From a checkpoint of a small transformer trained on Wikipedia.
Architecture: LayerNorm before each block, biases, capped logits.
Training: a variant of Muon for these matrices, 141M tokens, 4303 steps.
Each number is 128 + 24 x the weight over its row's rms, rounded and kept within 0 to 255. Layers, rows and columns count from 0. Numbers have three digits each. The size before them is the row's rms in percent of the matrix's.

# v: layer 3 attention value, 64x64, rms 0.139, rows 36-63, columns 0-63
# o: layer 3 attention output (transposed), 64x64, rms 0.123, rows 36-63, columns 0-63
# up: layer 3 MLP up, 192x64, rms 0.216, rows 0-71, columns 0-63
# down: layer 3 MLP down (transposed), 192x64, rms 0.0694, rows 0-71, columns 0-63
v36 100:100128111177139148166132106104149157177137153107096109088148127162128156111109095128082143120119108171170080136140091141112123136124118114109127108120142132153155099146139175133131153114104143
o36 095:164134113089137144154110134133114154136109092117135130068138161138124132159114098116105151126142077166148155118126097169107124143127141115146110100146155098081118188123136114108136157105159129
v37 102:153147115126172133176094081125101128113067132146131126120149095137138150141148100137109100119117161106129130084102142146151111110102167152130095103120138156124139155159160158104120170134138143
o37 086:119145100119119107138161093126142172105101135114116136115121179130119095107105125112123159099141130121152151124137112071157136147182133149134130156124139146165067180092123143096114140118121116
v38 104:079150116082157135136086089126189133146148110119108108117119111118095130157148150138106160144161160123157140141124119107138109158112120179134141150137130142121143127126140131092057128140134102
o38 102:086088150156151142158141142100174117136115103133129124144105144123119092181118114155142144148115143175131122126074126131121120118118084126132135160163123104111134138165135102096089126095110172
v39 107:156136157065127109124117133124087152125149090173123167132088140139123144164137140119102115111158090124166164142103119121125106135109139123080137100136161131166123130145092115129087100146151144
o39 103:122127142145127123133112154137122137108108149057151175124140113125147139148102169138143122101131101108121149124087095089147179157142094113086124137114130132153151106134076139145104112159157154
v40 116:118114154144160135117158088145108126156109145102166102144111111119116145153146157102118120151079109129149129131117129106102136164124137178123164107155121090168093114150056116101124146118136128
o40 099:107109156122110138131146164161134165152125101085172140116123183149133150085083144157151131173121109094121147137122165118118070137137116111133130098151115132136130126115081099101130109125136121
v41 090:117144147126144101117170104053171118104119148106131123140110145169149132118111120104137123156111119123103091178107179102134146103114118141151133153132166150132142129143078116148098131159134116
o41 092:083154130144131121139129177128116136142106123077117081142094129159149121136087128126133134141140136148112127154124116189077156091144108127146137169064150146114129159132123102106124139125125142
v42 105:089147150091123108141104180110156148115141143133119141128124120148170135111109126141128084144116105098102162150146110134119099124102155118124089208130133073140102137117122138117127131142173132
o42 100:078158144139151150127121129122167148121190124090082125134163119140154082145139114143112129102084129124130126131128092152125127152134090132112076129128134183128150135117107107115140114179120123
v43 112:151125181105131120081112160107097132146135118156112119103139100135159157142139167129088122092107110123122151139179140158102097151153115138144125137131082074151094100135119121132093123158134131
o43 104:176085143109114107111094134101126183142114154123133154137111120127178139130172095156130093152106102124123135136136109131119116188119111095132107139153125144132122069127096170136114128134121153
v44 104:095160153141167128113094108119139124119080108109135154166105117101119083131125094165150140125110098107133095121169168128151147151142126154153111129122151123122123086116162148086150125132130180
o44 102:097155094103134135116124085165149098097150137163150149168123163119119109133124143145139106164181129155105102155128113122096106109125111177132113085138148135123127116153104138132157106133074112
v45 105:104148124105153138105114117105107175139119108168120140204136104133100125125158131116177131136101156128080143131115125128141126151094120086121153115121136175131132138122119083140113160109161092
o45 105:151108111173150158107125153128125123135107113099140126141119096141120144122120131097163130103149129137171132166109080103097169108154091159095136102161116134131098114137091084175149138138123159
v46 099:139119109123143119155121125098158118176156109141159143148110148139155132149107111125142106129159119160130174116154114140106148121103063129120070138093108154115126112130122137147185089131167110
o46 095:104095119143134144176116131158104156097133108121133151139134115110113179132144062178181135123131125144144128110129117153093141140106103102108143103077114139132112121111138124103170174140129127
v47 104:160143138122203110102108153104104127137152130152114129103119111104090109098143118121114109119148091171111114133150140112131142136096125154093113103145182172134096167132131165136137150098138136
o47 094:141114081178174140111135162133096136135165123127125115107107132129137141105113127138095133131176114175143151122104155135106084127136111127086125135120117065188114129115109163146111125116144137
v48 103:093136136128100148145100157142159135136155131138129092160121155113111098081113133141174130131118068123158111141088138128106100139110128187146150105166108122159123083147140162124113132138140104
o48 099:126146157119145136120110123164155124134106081162094084178134121143122083096117160151123093146123102155119138151087145125139122143141138203110104120127120095109166135108108125122134137105157119
v49 107:162134130096206122127182121103102143090135118173134118082111130144142096147105116136145133103173110111128114140126139108118152121145131178157118130094135124119113116143128166109137092103103135
o49 106:154139068112125147117169108134113122101097143138101101153110186141105147154158106163159114123175145118059147132095172112109123119146107113125123149102119108147130138152120111134137114122137144
v50 105:115151095136128124115112101146099132070145148158160147146147114120129124142119182112142100143134160116073082171146103117113130120118128123194078099152119130121120133136116100148144148117145142
o50 103:133202139147127120101118117131097109133107150189119093075164138146173124096152092125139081099140133105139132133117151122134110103148123140156150150126127131154102095115086123142150140120122131
v51 117:121121115109122140076158101069122147117148169095111159130133132089110100111115171144097156147144135078105152107115133142154133181157091140126155126127154091124117134136116119152145147101131149
o51 114:132108173118136142076175137117121120159173172090119141137129133117091157140145136144131118126100144133107126150109125129124126109140147133108116083135156068145097133147081121149153143092092157
v52 105:093074129131143135120104131102110133071125129108120118134094121127097146162109099138105132148124137164114126126163125151120144172150163072152143171153125135132103158158107165098115135159109147
o52 092:123101115120130162130114102087137131102178165135133070127110156113120165152109163108110139128142083088126174145116115156159123114104111141164122112125119140109127106134098166139166151095133148
v53 110:126097103097104119119166167130146149144149166096098151203132097163120138133142152116132125151130140101129171143121143116166137116083104108166116116134147131104095127104117107099134123135089145
o53 103:048122171120110109061152131124109075158141121133108124135125091118114151145125090115132132137128105135175155120129151160122124149118127132101161140167158137120134123141117146152099120162117134
v54 101:137112110156109128109101116134137166117107125115146125138114106116156137137092108142161189154081103119129118121134136093123149149127116183104101136092165153117146154136131108053108117137160134
o54 107:078166130127132107145112126181149150114159112130153104125074139109111136147117140117194111131107174168126128124136153100093105132092107131119122133111122158123145162155077115133142111119136109
v55 108:175152133152108106118116161145152124123135105090136115182114119123156094117137124113129109099133145128099119106150127103149129170107181156151107112114125134098189135142153114135086123138074142
o55 100:133143103127105128129167144119164123123120100177138103175128136071152095094134127114088140141122147115155124139122143080095145098111121146138115144098119164139133112148121185122074141147142138
v56 119:104160136121130139120122118074095110151134148099137109154103138104107108139156169143105170112079170149139107090119085155136162097132091113124103143128168143148154167137147146121104114131139142
o56 105:152122147103129167153143149170103107105141168173168129102130085145105165139135095096101123172142108160131122098110122099115141142119092130093127160131160129154135138114121111104111129082104138
v57 108:134118119138106109132110080135110123131177119135118116092176138112129091143108129142165094087139153154150159144144171150108092109106124098129150128163116103103147148166119142110174103103142157
o57 106:177131097129137163108117106139121085101126124104129147130133096121098094153146142158143109147133171079202129152164121153178089126139114119127124116133123093116123113107116158115117124155135116
v58 100:116088136098154175111112143116122107129156141137145122150157148140135135064139120091094148110103117108132110176142099146137144142150122127088122111183111085140139126125116129113120197134129134
o58 104:156132142090157170093036140128108139148140124096118138134103132157160111127113115169103134108124108099121124112136133139135146159112154111131086083149173137140122168131132116137135137111117145
v59 104:131152106157087114128147162127083133173137111073134102113126107152142095166108154164115113150130165154126138118110124101145128095155136106103091130115133076128132100134148146157096167116117132
o59 109:096094135130116150159160138110057148113116122114144159124112111104108095142164125083082102136109129144103159127117128129152119151174184123145127126134159156135145105136130092121136166110149122
v60 099:145118133104161177142164110151156116115169122105152108121105114129118114099129095117108110143140139134110090132167129145100101102210130160084108150132154140141131137123132137119082140100152123
o60 095:151111131111154150160134141137130144103188104147094117101111159160130091126087109157121114138076142145079105099119128131135149093148104097091123120134151131119155152145169151138129123101132164
v61 103:117145137152128167124138097140154108133098114137091146187125135121167118105086151143117120173150102150127116104125116111084121134122149153111150078136097125112182119145119159108120097083150123
o61 095:139141156124107133139133101128129170129121112188100158146143156138117111131079168128133139115124121123161113096162106122079113129150121123158107074105101113113188157117116152084114146133131132
v62 114:134108091135089128120136127102112072119145158160116190116166143162107075150160131144130119149124139130125124085145125148130190125121120106113136157154141182143132124105125115110114113142116144
o62 108:137128091164083135145103122144187106104121151136141146102122061146104141119124122147123126108175146107134162149142111147138136152122147084125120145113155080098129112127102153167133142093113146
v63 109:113120145073109111106186091159149130143129119154082140111131131128172096119114136154151173140124169132162101124118150105113112175165119136112125117097114139076093119115126124144113105126129135
o63 109:105118131107156092107189099162135132117097145123104138169135101120126116171096157124139115133129152148098076135145124134111091150147157122157162083128122135092105114163138097123123132121154163
up0 117:108165126135135155140139149096104120144128124140109151119140128121145129128118166127145084109132126141136140136077138098135150132096119118143173172112056131165137102161115156141116086097141074
down0 115:132142139134115117079084090097126143171113151145122111188125155105128100113128132128144113116103137170128123084132121118105127139173108135143118140147163146131094176121186115109152103137109110
up1 119:145118126109117138134103118139160063152156151158145096105137127104125123093148157171157095113126082135120119143131120083138138124129136157108127115163159174145138127135139105168097103085148101
down1 135:144110148120138083156126093124184124107157122141145138082138120125111120120174097178108094135131127104151113131160139065112145124144135138113119145157163134101154083122154108135131097108145143
up2 068:176117116154097167132105116123117123156160152138100126118140128114135143161109124168147121134147083092114161139162127141134152113170116122119102070128106107110145121140071115151096149104129170
down2 068:133082099145085129101182143089185112150128083080122116142131150111095163132128144105111102155157144149142147140116137139106136118164124150167086130107122108109138119133144137153139108114156122
up3 107:137156102132099144142123182111113150136185127127126116113146096119076155135077116112156102082129084120123159131102122125124117141144132165155151143140124097146151089143112149179140114123112112
down3 110:145162125187147165079132109119123164118125129129142144122129133169116120120085156119104118100086119144124129103154124116162074161082111138125155109110114151145128095163146107090146119141137149
up4 099:099150167052123094117078116152153131172116153137146171148121110146141148110114130122116121155116167115129157114131146145132109160092143146090125111087158104108130118111129103104141134114151148
down4 111:139115112157173102141180112128130150139128106114095120108144180138085118122147163104084163128155132109108135143117105135127101191137119114131131138124105105135112125099160180099099151126118106
up5 120:131093105155123128139133148114145140142099171176108135129129129083151161130119147153103144121156164119093131115167144170107149145102109107101105142145091095063122155126128111139116109121100163
down5 133:090065130134134122153091123106148105133142173181123127135165100123152124130151115137099134125105159115149175110146101146118126106123134116131122157150091122111168160086113106119082136144138158
up6 073:179118128143134156085114134082132114121133149122151097150105065131126118132113109113113149140108155113111087131147179131142159146116177108131056145146159142128139123117108151154135142128113132
down6 080:168129125127148166065144137127085138105095115121105111156072095115168130130145124131127151139102091173139105107137141119140137151149159117112091172108144136146139112149086115140125123145136158
up7 107:114118094115167166152149071120095163156137137120140119144114158129068126123134163130107137127132120103121141104104112097133135171119135092130126180146150152143124128171111102159098132117130084
down7 110:107140183143106080122132169102168120100116107149124124115133098158212119137092122127131102125130138139141138137135167157115139092151112125141142097119127098084142118097123127102147127147134159
up8 111:107113177114168155150132120187132151119109124109153140139137156163120142132150120148101120095140085118134148124110123144075120117157104129127119153107163132107130147141120054107125095101136158
down8 107:130124101142106099156093159113110115110132149140125122139097125115142092111084144133132092118072155149130107135115107145197130124125149118124142105157135140173130124105163175157167143104145096
up9 122:125101112134174142100182106120111098130135104119124111130135139110128095162121132120138143161116132196115137135061158102151137128153143129135113172137102113100116130145130160151137079111148096
down9 120:096138166123104124154075129138137146105134141160120184132136113152136168129140128135125122095140129062112097137188112146110142103092112115106134089120147139152149112118125092107113148146133164
up10 079:155105110101161142111137141151106079146125166097147108138170102108138093114102130102121103147120117130080126133114134116104147098157165109119179095135144151114118148171133080131157136125090122
down10 087:126120098111135145117142161154095087113115187113132099152164091118164141148106142136131094149114112089066151160122167134123168090105121121125119132099118151135126141164148095127136142148121131
up11 093:140153125123135127117068107127138125096123115087124144109149086072169141133163145149092120134137112113136172141152158092127118151149148130099077084134150158163170112131138124130119133135149134
down11 085:131102163131096159158138112112190163104141126099149097117165116131120150104110130092129127167138154127121083117127104127125126120136116122129129172183132154111155146112080119110129161115079117
up12 062:175106164109150125114168122100130137148129117116119173125120080142147105161127137139085116149123144155148090133132151140134120149124174104124061130140109132103087096098119128125124112150094164
down12 058:156073098137148157130111113127134126125065150114102088150127110086126146118143148137126123153165107178101095104119127132143113142137100139128124126108118145166093149145163172141089117142152152
up13 111:120129147106108142102159120131179117136137145136104145119144140112113154075102143139141139129115102140128121096142171057117126134111173166160152132139148143166101096123139153129108068133119113
down13 112:128093154189118119144134126148137088122141123135103142121158166057133107136147102136102087133142151118159139157125121131126109120171118108121100133107145140148140099109129166160090153082123112
up14 061:149106147120147177107089103078164104131138116091114135113131098126155111120127124155121136177151111100131111140102162093121140141148154140120088137155152128128173120135121158133105067104152120
down14 067:176107116156110162134097132097147122141138083084114135105112091122144092128123105131133135160134138078129115146130151086105161155147146126102127153174143154150159111155091143119114087125150138
up15 118:089105148137130147148106145123143214139101149103145167081121114118162117126148097110146111149126121116120111123150073151113151140180154113126119134113098133131134085104139109126099146130138114
down15 109:121183115147099114106168094134149056129150128159134153145119152120130142131133166147130141081110141081137153105129157136177126139120122103125160107115124120143093122155127110085132110140095124
up16 090:133118120134113127140088153093122135144146123152121106149120150123180130101128140145101131137130177139075110140085121209124149136114114136128136159129083113093099115155110143114083155135141127
down16 091:115140167135127108113134143130106105105117140118100122137127082070060134120148114104144106085132155139158143173134149092150123125152126168151098128128165154136147159109137159141159120107127098
up17 113:102135117149122182157094119145123101075135140120130137138123140126123167139161134114115172093169147115106149169135128161118095120088111148137102150100137159106144086106091150154133148108103114
down17 111:111109114122149115111123121138129146164124119101153099122173137118131101128150130164142118119128125115148094106176118167155159159131110133104161070144109153161063130106112135144150078119100146
up18 091:123127127134080114104111119115163114152111161148136183103130142103099118085077157138170151087145114171164111135103104155168135117153125135151107139106128096078132136134127128139117121147137115
down18 084:096135115145113135158131114085083129121114117101117099162127155198125129156160114095101117153110159139116125094135125097121085154149101150137138104183132134139084165124142130129117143136135155
up19 052:132119118111117072135092184147119151152105180101162160114141138108089121184131119142119125114129169126155089103162123104109128168133137113125137101137120136131141144158132147108130125168101102
down19 056:106153162163127110122127130166093091123093120120139143130095202157148108108111119104132111121125098159143124099125105139139152172185142124144165147112139117141117138106099115091117086128133136
up20 106:143142075109127120176161125112135095145113135115123180128159171084119144189092120156151173093121113127102139127107117114126105138147101130105124139139093114107133122173132120103113134114142104
down20 104:135154165122104143123157096155105145156084141145124100127071136175146125092139121108128098113127096150117095156130142114180102106124107152152165127142133128138116118082118144092158135126131168
up21 101:105107097119125123151160118086116148111125117145102139119103110095118180152113152108095113142182184157137114155147163165096134147129127143134143157124104117134116156146098143122094082130097117
down21 095:119142131160085094133136169121153115106138178183097125116146119122127122103132106135130120101090105144117133102171137079160126121130113181088107160133159146145099157129128131128131084124125148
up22 076:174129102186130142146080141081103150126113132081098128142115136137153125126149115148134160143133088121097127139142155148115144147146151080135105152143099082116105134142095114150124153088133111
down22 071:118148124102132082110174119171136106120106128152134127133163104138091147109143147085133138098132159134195119124100086129125100091155123173145132094119133157138136154109144102103132122164132105
up23 107:095128108131091078104165129111155131190148143133134123113128114109113133160113114127129097137118118122092152137084150177150106140104140146100160128122181163096127102135139103105151140148103099
down23 098:181113134141162108159145144127118126120116116148122089146107096155144082108138130095142132116116195083160106122125140096143080146115129110136097142141086115161126178137106155134121139129130137
up24 107:155135106110127136136129135122114163114110165135132177124125101092160098187082136122112087146143095163120138124111118105133139143121133108143109090162153118123185133173104140133114090102109128
down24 110:143125117129162134138127135125109111122116193118146190116122086093120096154157125099117104126134094153159119113056124112121132157137113154116115146149156111111176166133122126152137104104118122
up25 120:136082111134157120166150069147120139158116119107074135186123122080119118149158096160119106175147124098108143118115123130132130105133121093134126146132152133144152110087120136151141089146146130
down25 111:135166139122103145074119153114144105099138121156153126101124144185149100125116161118117140095114115165147125120126140108119131155131148182131134139123084101098101147175144096103096168103126132
up26 099:118125140105143131120122092152098095107138073144138134149118177137113110106151134109093155126118157132111086158112155114125153105141175149101170117108135164140117082147149115103153173118126101
down26 101:124113095178138118138177139107162146156100184122148138114140121137110121133109113160128122135102083145167150097135099125111127134121083109147094141144122091100109182143101125148114102149155136
up27 113:103108147104127096108087129131110120160156145142129120125111115119113104119094156135134108134134157116135138102154154127129150100067091146154168073155148159146139125105149164157117071117111101
down27 115:108153115140161150152146126131106146121064129123127176126157123100103155113107107121096141137129089158139081148113083168096123141158150132082143113133152131127147151139113117095174145101132129
up28 088:114106155138097110103166136149108130135130146118133101084171124125117106148120127135123132113157190104111118172097127158127111081119125177135154097133148127091104156168113145150118120134082107
down28 098:154140110171128133116182106145083146120100133067107127112090117172106138121152112130141111146121154150133150114116121131156142102138156105101110132128141129149137117091102120091143131200128149
up29 112:100123107159122113106143121084139168161138110158146117115166101140123097173105151131190153089134115108138061133140116132124150138130110114120148096111119129161100138145123145135116089149134092
down29 118:151128102110134136077115132165111127105121128112092093162114215096125105093155115147111108176139146126141167115112126145126109124148108143140116152142112111128147142089132149112166124114119162
up30 111:093128137116128107132161144125097158124094174131100109190113117132148136114120151154140150091132159128150070108107083174125122145112159092101140125135115112128122135150142177126128122150116091
down30 108:115123124145113123133146131133147152129167073130171112130084190111113109140102127082109088156140127146102115132116139075111124111164121149152132159158133144119127120094136133168158084113132135
up31 123:080137115101115134134120150148122095141150144156156111136121135116127157084125166161123098130127122117132153121128115109148164100080117113117153084164132191146151088116141163142100106109139091
down31 153:086137119122174075134143134136154138142121166139167163097158170124116126129137117145104137126128094123125094162133121119082117123154130136117073118140152167089100116127139095135169098105143132
up32 099:132127100149173086129098137167126125106103170148154130154165080072147139139104174132113108121136114106097159166112170126136105113133116137126122128122121109084104135151140091131121139112099147
down32 094:056114141138080137156133113142123132100131171133142092122089116149109144157122143118092134154076110161095137159138120176136134123124108156148137099122120133112116127173110128120164160152131124
up33 129:129087166096168174165119125113108126100108171130141140157137154106137118133094145150140148152110111165118084138107153140106137116116098131144113073164124122135159108121125149082146123088144127
down33 128:160102130139117121151176105145093127104152147133104095123117175140122138119103101130094119142111139089105154110144126119148128094119161110126120098132150176157127172119171152177104135104094104
up34 084:152107128113144157133135162098131149126098152153077126150155078120160155137097080126079151107105102138141102143151112101124127161091140121161157162121141116096133122130145146131092159111100129
down34 089:089153126163160108136082156152135143128089143124101129130108098129142127110174103116110103141148075127127108130126092137172100140119178142134117146143176090165145128153115107128138121089146118
up35 122:128115176117110118123105116127107143119134158143124116130161112124139142099113158170139132086112078075099108142194142108100162136152100134117145119141125152125138150148129153090116170120088153
down35 123:131141087133168152102141125171116155098101111118151139164138112145091121103155104103066161160099143152152126144076112126109128154106149117140136117110161107140124114119161091140148136126160106
up36 127:128139174156140169142085111133134133094130084086104149102109124111143133105109110144133140114114122135191137104148145164126102152138166143140122119101137111156141110059134164129149098145124126
down36 112:128122083127101085119129174156148112165138166154133133127187131185127126158127138147135108122131131079064107142093116112142141136117098121125126119144126138121098147151116095134108142127157094
up37 133:121147118150139107120125110122085170142132109156148154128167164144088143142133115182144130089106086107136105087114103160129137109133130082154153121105110126157169117122138105091125134118176117
down37 127:155092128123112163137129132131172098126129158087089124135094132119171116116144134090101127160155164120107134189131165091115148154140093143108097131147131136079113129142119127165120128112099133
up38 120:082112137184126135132155107125103150109121115108095140131136154102139162152110152103077141082121145139153106133118146173086102160147140144150171117106118123131084135137108123104119140112090158
down38 112:165134107080135112133113117109128124153127133133143124120131098142131124111134087157190108145164111115139158114152116078180144120126107090098098127128146133115185135092162148125138098145152104
up39 085:134136162104119143131114159146123103109138153147114139149128077133115132094158161112116133101173098103109130074133143120130160124146146155140126083103106127098069101105132125144131147178100161
down39 088:144129098148147103100136127152131133139119131156063141132116098161128113113171111079156115139149126124101115127121126127141109151167073162084138133136111157089132140106190110140159128144129114
up40 074:138133112090142135133125098122146117126123115121159087130136048115116143144145129119159090138160120110108143132126177140153113129170189106151128161126119132127124084112092094127133150126132083
down40 078:125123091100159154128123094130137122167091078087131084131136091150155117139162123099126102148122122119152110132109147116169111161185147122122136143143090149129121112138110125169127155142155090
up41 115:120101121141132086119131135119116099103137141089142155132142129116140152113115153159181133108083091135144116112143094091148137123118145072121145153155138138157181096135154183109114135125117092
down41 112:147146106122161110135152113150110205140106101118133173111109150128106104117165109122097122130134135158133168112090139163146098101168141121118111139065114109115105164113138135121152105124122126
up42 119:061148110149158150124144087134102136133115091130176133102110092121115112146133105141134114135126111156172090105130140139127148152168153133063117117145167117160121138130102122144123137127171131
down42 119:141113123126165123091165150156091121133116131116121094124140167110127119056143133128114158125099137120127168132128136116117105076158142112139126148138182109125104171099150109090151126173127133
up43 112:128127130170153121113138115160126138180154139090143140122139155123076122139147085136150109127113119094143140136123151095116138122145186085090101120119167115119133100146078132133158080145131137
down43 116:105096084111159104122135130166047153144124129152124105141145118132146132154151102102136161145138107164113141173133093137108109121118104136125128185105092128138118108103171130136134138114134156
up44 054:105085129148143149138143083119094104122123162143129128149119113084099108147118095179133107145135142142102139103132192097113143117151162143133091094109115128126135116124188117105155152152130109
down44 052:149127118088110133131151100122107115121137102077133131133135150129123167138137123112174110152123160112168123147098103131077119142175137137128192144133129147133128125118102139166074124079105140
up45 101:125124129083114116119156155116128143144150107135156101126133125143130153137076172156135128133087103120065126105126103138144150122120109138127122141061148127119164120117190131142135115103172160
down45 100:086118110156138140150127124157052133115089109149145113133151114186142102130147087087137136131141125152138123134145143132142100120105153093126083119176104133149144145125115114103148106154160114
up46 095:135124122114132143129158123138141127145101121112114109126200129106124140139095140141111112078132101142133117143165103090089149138107125126148157150113120147119095122110090169167138142184096178
down46 092:128097147138131104157107118140119131107120137069118115129097110126147111094174100133147161183149125119148124126134138145139131116181146156117116124139163115157091155116158078101123077128163117
up47 109:108130129158136110121103145207111131119150114103138112148120115101133156161103107155140074129138106100156117146190160096108132147113129116125111122100151151120111143119134109121105142098130185
down47 103:129144122143085135193122165136132120089077140149142139098131132125115176133130088144094125072114152123087143121114114154121137125118114127108131121133163149131150097123081149142155145174119128
up48 107:167132119131141079170093136149145159080135136126128159132162124092146139142144133121149125110119132113112139084162110104111159159105124167140111126148125158138089086096120149174107129137102092
down48 099:108111127104148199134171140104107103163119108121110164112111149129112091127097117093123118118109083122116110170143157164139121140147156114137165129121131089116136159119113117100124140111173165
up49 093:146119085101119121175151189104159130153156165145129133082126121101118154135118153112108167125137112126139167093110114137105103136081116098153130130154129110086126160119106126107152145118093138
down49 097:141160096155122115161133182117114140095145173146101132164129196095100093098111131109110091133126138141114129104083121115095122142109148155155144164137112136145119118132101121114146132093121152
up50 112:081126085146129094121083155123141118121166121137177113121097141095111113096153129111139121116181129153151145137116137127126165112122115128151160149099142140163068137143089130141144128128079130
down50 095:177124144083142140165174121133100134156105123123087088122152124162140123172112121152117122123082106107111125130113138145119083137153135114145101119133137096107120127108186187112118132124150125
up51 086:068125132124098095107118087156152125130159105103167147120160105121141139107169123125127141114144147080104130144150116127150126143121149134145122185104066157094082113126129135124126115129152151
down51 082:150141108125130165118107140158129138145134110109114175127097128151067164130147153169094147123137148126181095117134072118109145123093117136096122127149126078126119132126160138133093093150153133
up52 117:107178084143123119122119109143113153117127125076169165094147121068119107101147178099118093145124136111140129147114131122130116133180185117109113133112132124176142119133133153118107115141128137
down52 113:151122195124128153133126119144156102151154143174110098136108134158143126142128113159149137081132140126120102115128106169148141162069087121114150084099118123100115101113130106158143120155107108
up53 083:123081111121146190111130135158133122060102117078142131109128134095151098114141099130135122101110123135160128156145158139150176136078154143102125116120149115130130142116102140119167137138137091
down53 089:124150113136143063112144120108134102174139160117103141135125161195140145151086120130149117141175122157125136093110106095124086107181100117134128127126105116130153139139151129099139108115105140
up54 101:175136111114074125180122137142155109119161171163147154123102108121120151130082165113125141126144136095124148132105122134097102153154147132113106121117102118101119131125126163185102148112167103
down54 108:144116123122116100161144081152100148125096102097107119114142178115122127169129139134133134095118094148082082105126088144085139138158129169106131128119139123132175156145160117130146164117151153
up55 109:098161126160128126099119140115127152158117149088098166095126114112159134114100132142153090107169112107121170127123104129134133125152155127139153073103136132137111118144084120140151121208127126
down55 116:171124114126116132150166151113150129118176117170147095141123126116095120147120115145135153133089133166127107139132133092090095102121118148142103115151114155141141119139158162132110147049091103
up56 088:056135121135104118123159102133120108190107101142152086125148125130150105070160124104122101127143148150139130112149114153138133067113139118141165126124106127149116138181155118130117121151129127
down56 082:197115105115145125122106165133114159100121169110085162139125144148102144187091154169152153110096112120103096124086105123123098172135132143108104128115129112139156144124115115124140128120121128
up57 107:160117138150158128137112143124115117121077123100142153139142141110164125129140102155154096118129081120124090117093108144126149120156088145132119116129079090129133123146136159128160138099188187
down57 099:086142150119122113129129130125122111125135112153127106136088131133098122135093151114124179133129178162128169127156170137126130133108167140142137138138156154145095140085110096090086136133072084
up58 121:159156125124161138110148124130112102124086101123142128128091152086138104154139143155114168141164119146107134095118133188110101148097112108164107165114122136112095103157109126108100159115178131
down58 126:095085114095102137152084121109121132112153151159108110127165155163131117089117109122144113136132130155150124151158146070134174096161130150100130113112137124126162165098152150113162136132095112
up59 072:132165115087118113098094139120131154139148173143104112106160111144110142105128139154101142130217141130157127137107137110130122147113124126147174135108103101123094101156116167123117140127114078
down59 073:066150154138153120141169141115137112142093115113101135152099151103107149143100119096139117157051110169131144119120113159121151116156130136139142163137155130109137156099109083129123107124151144
up60 117:137134119133145135153094111168105089151109113103129104114145134106120131138106127160124102151131072132124157104113142195079097120128190100134103135121122110144154164124112121118153122154150163
down60 111:126136160135143116117155136088160144121180160137153131112127131132145128149140136098149132120109163159134091120138132097175150130100057149091157086132124156111107084123112108124119136110090107
up61 096:151122142151099128148125133163138133118131153175155136134104111106122148142161106095154152107177124113146087111131141107091091147092149115119109167145084157165114067135109113142102141125125110
down61 100:139130136150139134142113100148115130118141072125117129178122123125102134140156137137163128115191095137148062121064113111130108138081133140138138140164089145144149122136115118124111165127149102
up62 114:143097138133131160162111115090103131116109110154138134110100157125190109106133126158099164106141118155151111109136121121108128142175126091099093140121174085125123148164151104131097149096133159
down62 107:126164116115134126112147122125129119146115157112124107140153104144075114141092157112142101163127111145130101141118136141142115126062153178162148116140080162167118137098123144126164072111148109
up63 059:156103091137146127137132112111078172152104150124122151168123128122149109087192072124145109131157109138069094132131132120124166139117122096134132145133114140113167105162130152118126144106127133
down63 057:114124178159128106124117147164166083103120110113120130095128158141105179155128142150161162090122138115157109132119091156150104119112091176128107107096135109148098137103129114152157101151126119
up64 074:097140128163131135113115142175144180116147130166167131114105100090142128129165123108134097111123155142099167136144147106123126137116154165140128143148091138111136106096088072128127132145154077
down64 072:098142124104148103106174064116115099145138145128113118131146076179120146137107107164142121148115132121164079141102173142113121145145147118125124124130129148141082152148171150111133123120088129
up65 102:106129108121168151103092116145069136113140143121131110135145120116096118146132189155112129120145089154154165137147153123131136157103112101173142129092160137104102107149170119101128126112110080
down65 102:121143165135099107125163142123162120134115093132106121144100166138155134134121089097163142146100168147097093125091098124120109118194154133108104144146106109133135184109083125132142136121117149
up66 098:140136125156167114109137145154126086143115107096130147150148156099110126183157162127161118134106136164144142108066105128138119101085121075112140135119144137126114137130148096175107111136099151
down66 087:157116129102106174176159114115131161135127145137089135081087093151142170113123101096101116147122131102126133181140144134121126110141123147110114092130131136110137099130105176150133138113185122
up67 108:155144105120117132150083126105175151180106121114103159085105107128164135159137147124136108133169095114130139095110093160124110132119131129130080105153108138063132132157143144157120116129144143
down67 113:147150116129121168157129131106111153150097122112104098130119160116133141122154180156103109055112119149108127109103097136102121138170152117166132112156129098107129166111157124128160138079139140
up68 120:124089151104106156107133112114146155199102176154162125109145161112114132130100064090119087126139176114109099141146144141110117122131146110141123116139127163109121117146136094109132124112145137
down68 113:132147099097142097140133134147103111069148103123097149155099125170138142113149148166164150120123079125122166167133145106189126129135119132121112107143110087101111130100100128132123149146131167
up69 119:112114111057079107112116127135093132158147156188145119153133123100118150092133116147124109127124135101106149106157154114158148154094152127134158097149143168144146121114146149128095088124142117
down69 124:107121159133122115084115111134144106136167170119153113146163139101106119117106113147064132108094120187094136143125127136137145132143159103188128141135093169114120103119150084128141120118139140
up70 100:155113105110170132130143140126136100123093167108119161146151111107105107135138096126157099142141150153106135111083116112108130138144159129171162154144126138136147155160116042103113104109116110
down70 089:166114142091118115141133136134108143140124084118142123135147136112115101093113129169093121143126060095160165109123132111117090120161172144140157128124133111127143112075169129159131110162156152
up71 110:134083133111146161175133142109121096119116144175129110150141129114152180128113111128083142104132139092105128098133149139118139141149115141125095141138135124131151132148174166090090152062110125
down71 113:097113137082125096108124111122122154149111138136125108132117173135159144118089133153123115167116132168124181126132147129110107126112146173105098140171113105094088111087125154142178153144146102